Each number is 200 + 40 x the weight over its row's rms, rounded and kept within 0 to 999. Layers, rows and columns count from 0. The size before them is the row's rms in percent of the matrix's.

# layer 5 MLP up, 2048x512, rms 0.0788, rows 1968-2018, columns 448-511
103,220,230,195,185,164,211,219,212,238,155,194,223,256,197,216,203,235,187,254,198,196,169,192,167,178,175,199,190,244,197,139,186,198,70,189,240,311,150,193,121,249,182,97,236,215,274,169,227,160,241,116,219,202,226,171,208,162,183,184,154,219,176,170,215
098,254,166,230,196,204,164,189,206,220,239,207,256,176,215,187,224,192,143,212,235,183,166,220,249,285,179,174,271,222,190,237,272,292,267,165,147,210,227,165,149,207,185,218,261,250,152,217,184,239,214,229,290,198,230,141,189,174,220,224,240,181,149,215,158
106,250,179,156,170,128,186,164,229,245,152,228,190,162,222,179,196,132,239,125,134,196,242,262,194,127,283,104,204,227,157,265,193,256,221,175,175,228,194,264,197,265,152,207,199,230,200,212,275,257,154,162,231,207,119,208,187,203,204,257,181,192,166,206,199
106,182,221,129,150,235,192,273,264,240,176,222,212,191,181,201,194,235,136,174,157,209,258,191,182,209,188,293,222,225,225,191,141,164,196,206,188,190,187,195,185,287,270,168,237,141,215,210,302,216,199,191,244,223,265,171,183,208,233,177,264,262,218,197,260
098,202,165,242,276,163,196,117,131,242,214,219,231,200,247,171,232,181,181,210,254,154,110,242,209,202,238,143,142,266,223,191,232,259,155,288,188,197,216,154,198,223,167,175,178,186,157,181,210,220,245,286,103,260,145,233,216,245,186,217,275,147,230,186,162
104,214,214,197,244,228,157,196,142,207,160,163,153,181,254,230,199,223,202,211,181,193,279,153,165,263,151,252,231,192,182,159,249,189,144,156,220,295,172,243,204,203,148,200,145,151,218,171,148,205,265,247,153,238,196,199,157,189,177,246,191,196,131,204,158
088,295,193,130,204,225,179,200,274,198,184,155,181,207,216,205,170,166,168,183,202,159,228,171,172,254,181,205,157,228,206,244,255,108,202,139,199,164,200,239,250,182,181,196,128,240,228,231,186,219,116,244,164,235,193,245,152,242,236,208,284,226,160,248,178
096,199,211,213,210,241,200,192,234,215,181,190,133,181,154,218,175,234,199,201,165,242,214,231,172,221,257,225,194,139,153,212,257,125,201,253,212,291,131,160,247,211,221,195,171,140,158,257,222,231,149,248,288,202,145,205,131,151,217,230,169,283,152,139,176
106,218,178,249,145,179,239,227,298,225,88,145,191,138,241,226,188,323,186,189,185,288,167,127,284,178,207,172,246,236,145,192,218,221,165,150,197,176,190,208,194,202,191,190,187,214,234,157,221,190,233,182,159,132,175,195,211,189,181,231,203,223,244,207,112
084,177,134,250,170,205,158,198,144,153,152,204,181,201,221,236,190,154,141,195,255,287,252,148,206,186,109,142,223,160,155,190,159,207,296,258,280,239,184,182,188,201,220,186,112,154,234,157,192,202,181,171,255,236,186,144,218,178,201,245,266,179,214,125,171
091,227,199,152,203,235,181,178,166,193,219,156,221,180,156,289,145,180,229,251,222,193,190,182,152,192,201,197,226,175,250,159,181,211,190,248,184,204,198,226,195,146,141,208,209,192,140,182,179,239,234,176,172,209,194,207,221,223,196,208,221,243,194,143,207
103,185,273,253,161,231,256,208,265,158,163,185,260,186,139,276,234,234,181,157,230,188,274,225,187,164,175,110,201,299,222,169,303,214,230,194,171,228,165,190,227,298,185,170,229,238,230,145,181,187,199,144,219,137,189,221,202,155,225,205,168,199,244,176,187
094,259,226,238,158,219,261,127,225,205,209,151,248,263,225,222,184,236,196,107,218,170,283,249,179,159,227,219,78,195,316,261,146,247,238,161,200,226,170,220,205,224,199,202,157,210,195,182,211,149,195,155,206,233,250,245,252,207,215,146,190,184,226,205,207
082,267,195,227,196,173,225,240,235,177,262,243,212,311,208,196,177,191,179,138,134,229,219,223,206,251,224,202,264,240,178,281,240,230,234,183,172,224,176,188,203,287,236,211,235,193,122,131,225,172,124,207,188,189,241,204,232,253,222,166,262,214,182,300,119
103,237,212,123,229,204,277,180,199,233,205,203,162,208,206,247,245,207,122,143,272,147,246,189,229,228,100,156,140,234,211,123,139,234,207,222,227,195,243,258,265,190,182,175,197,184,166,145,201,250,202,273,245,162,153,120,159,207,223,121,199,188,176,187,214
110,159,281,159,187,238,164,205,307,202,233,158,252,261,267,190,243,186,157,142,101,192,152,273,117,244,152,185,206,170,157,151,233,181,192,193,192,174,115,125,169,304,266,108,160,152,258,168,247,142,241,193,223,222,220,248,251,238,209,189,219,206,246,222,198
102,113,200,203,198,152,160,198,304,211,150,146,209,201,217,163,174,218,184,315,214,246,158,220,146,184,224,182,183,196,159,165,218,250,253,236,182,244,192,151,179,170,228,176,235,125,214,222,184,241,229,255,216,148,217,189,131,184,137,191,159,245,153,206,238
093,109,213,130,183,265,216,179,230,191,206,231,181,178,253,157,241,172,259,165,172,150,190,252,161,194,263,188,211,253,132,196,167,140,185,206,167,161,191,208,167,206,189,152,186,129,223,162,263,195,204,214,239,194,187,278,261,189,190,149,227,245,232,186,159
073,225,188,144,199,244,156,141,220,218,242,223,234,211,262,162,262,145,168,172,184,198,236,157,212,258,188,195,217,242,131,237,184,137,212,219,175,169,215,255,129,182,174,237,213,219,142,215,273,195,189,236,161,225,191,208,243,208,217,145,221,137,143,97,229
091,191,141,258,214,169,270,266,233,154,208,189,147,254,246,113,128,196,197,170,199,165,210,150,242,136,245,144,176,257,146,196,169,271,212,268,185,207,235,251,214,183,207,212,169,202,268,162,78,146,198,183,132,141,186,265,203,134,204,245,172,115,180,257,243
100,281,182,178,177,166,177,169,244,193,221,228,207,182,239,189,173,200,172,194,206,205,228,294,217,250,199,221,169,176,180,82,132,187,215,215,196,256,207,253,269,187,242,177,292,202,125,128,233,169,107,177,139,163,230,188,132,260,253,238,150,137,171,147,150
080,176,163,207,196,157,228,266,191,185,242,190,154,219,230,260,179,255,238,197,164,206,190,196,195,186,206,224,195,224,154,197,177,166,212,227,236,213,170,210,153,251,138,158,196,230,197,166,206,254,226,225,229,211,219,109,218,223,227,194,210,255,212,241,134
080,118,160,217,159,181,152,306,220,214,162,186,220,165,144,195,200,158,230,167,210,235,249,223,208,215,196,188,143,234,206,270,78,146,201,228,161,206,165,307,260,212,218,255,214,141,188,105,220,277,180,253,242,257,178,194,257,276,179,225,175,109,265,175,190
100,104,154,214,297,150,165,214,196,217,241,231,336,178,303,162,186,236,263,248,245,139,198,202,258,235,233,166,194,142,246,294,193,162,260,184,153,214,155,134,231,220,210,228,183,219,210,173,256,267,194,243,158,163,192,143,219,216,132,216,146,119,185,194,135
107,265,175,212,262,202,175,141,230,224,202,189,251,180,225,186,212,234,212,169,196,252,209,221,236,123,168,191,153,138,149,187,264,203,154,147,241,284,225,244,154,171,252,152,220,233,152,181,182,269,238,292,119,205,184,254,193,151,168,253,189,227,216,292,163
102,250,217,242,228,209,148,191,164,230,239,237,235,209,272,195,185,214,266,209,233,192,157,138,231,190,199,182,126,191,190,139,153,252,131,190,162,175,151,202,246,182,183,124,132,216,154,146,282,201,238,180,219,233,218,205,205,152,246,240,203,250,220,189,220
110,246,196,176,179,208,240,121,192,229,176,184,156,209,175,143,204,141,233,268,223,180,225,171,178,238,213,190,210,182,166,161,192,147,210,226,224,217,240,211,229,283,252,229,191,155,184,166,192,182,234,194,268,189,138,233,131,188,227,208,193,201,170,154,208
121,261,181,234,302,204,239,226,218,182,141,278,308,211,167,148,203,149,195,214,212,222,199,290,196,193,159,194,187,245,241,189,190,285,197,207,215,205,212,225,213,108,265,292,252,265,140,240,199,215,202,231,200,213,242,148,272,226,197,160,201,200,168,199,179
105,190,251,189,155,189,195,214,142,146,197,241,189,171,254,192,158,136,225,293,152,189,212,173,177,210,191,129,216,240,192,266,172,262,140,204,254,191,188,244,294,155,230,223,193,233,234,208,155,220,236,205,161,200,163,158,135,232,211,311,154,217,144,163,184
080,216,272,202,167,219,203,251,228,202,135,246,155,235,185,210,212,206,248,227,205,288,153,192,165,189,205,195,205,206,246,261,157,203,166,180,115,229,137,145,273,138,137,245,222,200,237,216,149,195,137,187,158,211,238,228,202,215,121,260,200,155,137,229,261
103,217,209,152,118,127,228,195,177,150,166,116,269,148,178,265,268,190,219,140,158,253,247,170,226,167,320,158,217,152,201,139,214,230,179,268,249,278,261,167,203,130,252,191,191,217,266,222,154,169,216,210,190,189,181,209,271,138,185,217,241,209,117,120,179
099,215,217,214,190,86,186,251,215,226,195,245,200,210,161,232,135,147,227,217,130,193,237,242,220,206,215,191,197,194,169,240,209,218,184,283,140,194,147,170,174,207,156,266,179,239,150,154,221,296,214,208,182,194,71,118,166,179,245,225,165,207,105,196,193
096,203,192,158,179,224,232,163,273,319,203,260,250,151,210,225,216,238,234,160,150,178,183,151,201,243,163,231,269,207,236,163,150,242,196,160,192,195,199,245,134,225,148,122,136,264,198,209,188,190,172,176,220,190,232,160,191,154,164,173,231,154,170,270,178
089,175,194,155,248,186,277,164,213,172,217,104,235,238,244,216,226,280,214,220,248,195,160,182,217,150,131,161,172,145,284,182,192,252,188,200,179,199,255,221,153,203,211,229,129,209,157,193,187,224,193,122,182,134,175,198,165,236,124,254,223,220,176,161,226
101,234,223,157,188,256,147,237,139,224,228,172,204,179,247,245,214,206,243,161,185,171,262,165,177,218,144,182,267,155,170,201,216,223,230,192,194,171,233,124,164,246,284,194,151,221,175,145,192,245,234,218,227,111,214,251,279,217,203,180,166,211,217,162,211
115,181,164,189,178,198,145,218,194,260,188,252,230,174,196,180,207,129,225,176,226,262,263,156,299,203,235,192,211,317,198,194,189,167,244,184,265,240,183,257,177,168,220,250,216,186,317,150,245,194,124,279,223,148,182,194,241,167,147,175,136,218,179,232,206
109,189,150,152,262,243,152,168,227,156,177,199,161,251,180,238,114,198,245,204,260,199,175,217,167,209,228,170,224,236,258,170,200,207,160,160,131,180,216,209,107,233,183,158,234,232,203,182,259,163,207,226,245,183,226,291,229,213,177,173,192,203,239,220,199
114,194,213,190,183,153,183,183,257,151,239,213,282,147,237,168,139,234,206,221,219,190,130,233,185,283,177,203,187,236,193,158,203,242,204,197,257,235,240,232,246,238,260,199,187,146,192,226,269,183,198,185,195,173,185,177,150,232,175,223,231,140,139,216,244
101,227,223,102,254,179,242,230,184,190,207,217,185,211,212,235,134,189,204,152,197,297,135,154,190,168,203,204,169,242,223,148,191,192,187,145,262,224,255,238,181,168,170,152,219,184,162,205,254,278,104,201,201,207,254,120,189,195,155,192,176,183,231,172,255
115,152,214,120,262,182,244,141,208,220,228,209,176,237,186,171,248,181,228,163,188,181,186,147,180,115,169,195,112,174,272,162,241,203,155,146,225,141,176,218,234,258,194,218,140,242,203,193,204,190,187,201,269,148,215,228,158,179,154,169,185,198,250,254,185
092,194,161,199,181,272,210,133,247,190,264,169,173,299,154,267,261,188,179,168,163,237,197,201,213,223,140,242,176,202,212,171,286,251,145,183,167,174,161,135,204,170,241,133,110,190,181,205,185,229,153,194,190,193,240,156,236,201,196,202,172,217,162,221,206
111,223,158,227,195,182,252,218,194,100,179,228,246,134,244,216,259,143,156,167,240,188,139,221,208,211,285,226,110,175,269,188,185,178,195,246,165,214,147,208,282,196,196,245,255,214,186,278,217,179,185,228,140,165,164,189,201,168,191,170,213,166,217,187,187
113,283,172,201,200,186,240,131,175,188,120,285,225,266,188,186,137,165,172,174,182,166,182,162,228,164,243,197,166,195,246,190,255,196,172,180,183,189,197,184,201,257,143,267,169,81,170,157,244,147,177,229,232,140,190,204,278,215,196,222,231,205,167,218,255
097,195,207,233,191,200,220,185,207,252,148,217,173,189,275,225,252,211,228,233,149,222,221,184,219,166,220,204,169,130,216,187,191,260,169,205,199,279,197,151,214,205,220,173,190,177,223,177,229,131,188,153,166,173,299,265,274,270,197,188,214,186,171,149,232
104,285,181,215,160,166,202,163,203,182,176,206,270,202,192,207,190,162,208,221,203,135,193,171,263,158,195,234,214,179,128,120,182,230,204,199,212,207,215,200,251,165,181,250,193,214,248,223,242,224,204,225,247,153,250,196,215,255,196,164,251,179,132,233,197
104,198,165,230,187,223,203,251,127,193,180,219,243,283,240,196,225,215,216,232,236,137,153,162,203,220,300,283,150,217,177,175,199,189,196,229,186,151,183,168,250,155,169,222,206,164,200,243,150,150,226,215,192,250,215,150,126,142,197,138,197,203,223,211,171
105,227,211,276,248,130,191,192,217,193,151,252,100,219,190,190,243,225,217,217,151,161,258,240,267,192,189,138,209,206,210,197,152,205,235,246,143,179,246,195,238,233,212,212,159,191,221,232,207,248,265,198,251,125,213,177,166,142,211,181,62,171,227,204,263
107,185,250,198,254,197,173,169,175,176,263,245,243,161,276,161,202,205,177,181,174,232,190,145,191,243,201,172,242,247,247,171,244,205,247,165,116,241,155,130,313,107,212,177,261,219,193,212,229,201,227,158,205,156,177,231,111,200,155,203,216,175,177,193,117
087,210,201,223,193,119,209,113,267,190,244,206,187,219,174,160,245,235,174,192,205,182,156,183,182,193,191,153,165,192,294,182,247,251,163,178,144,204,176,176,258,156,111,166,255,205,212,176,219,187,168,245,219,222,225,226,260,196,170,215,227,227,121,197,195
101,236,140,169,165,124,208,253,286,251,268,207,180,191,162,201,232,212,199,196,185,178,182,203,189,131,124,164,203,182,140,109,218,162,214,193,301,203,224,245,239,218,132,213,228,165,216,179,226,169,188,218,202,176,128,241,190,254,194,228,134,260,186,118,215
095,162,172,184,145,271,187,285,154,148,198,214,162,186,135,166,135,196,198,137,233,215,237,161,221,206,244,282,180,210,235,192,192,164,223,219,168,207,167,175,254,207,176,164,207,269,147,256,175,201,147,263,227,207,204,210,200,176,224,235,178,228,187,147,164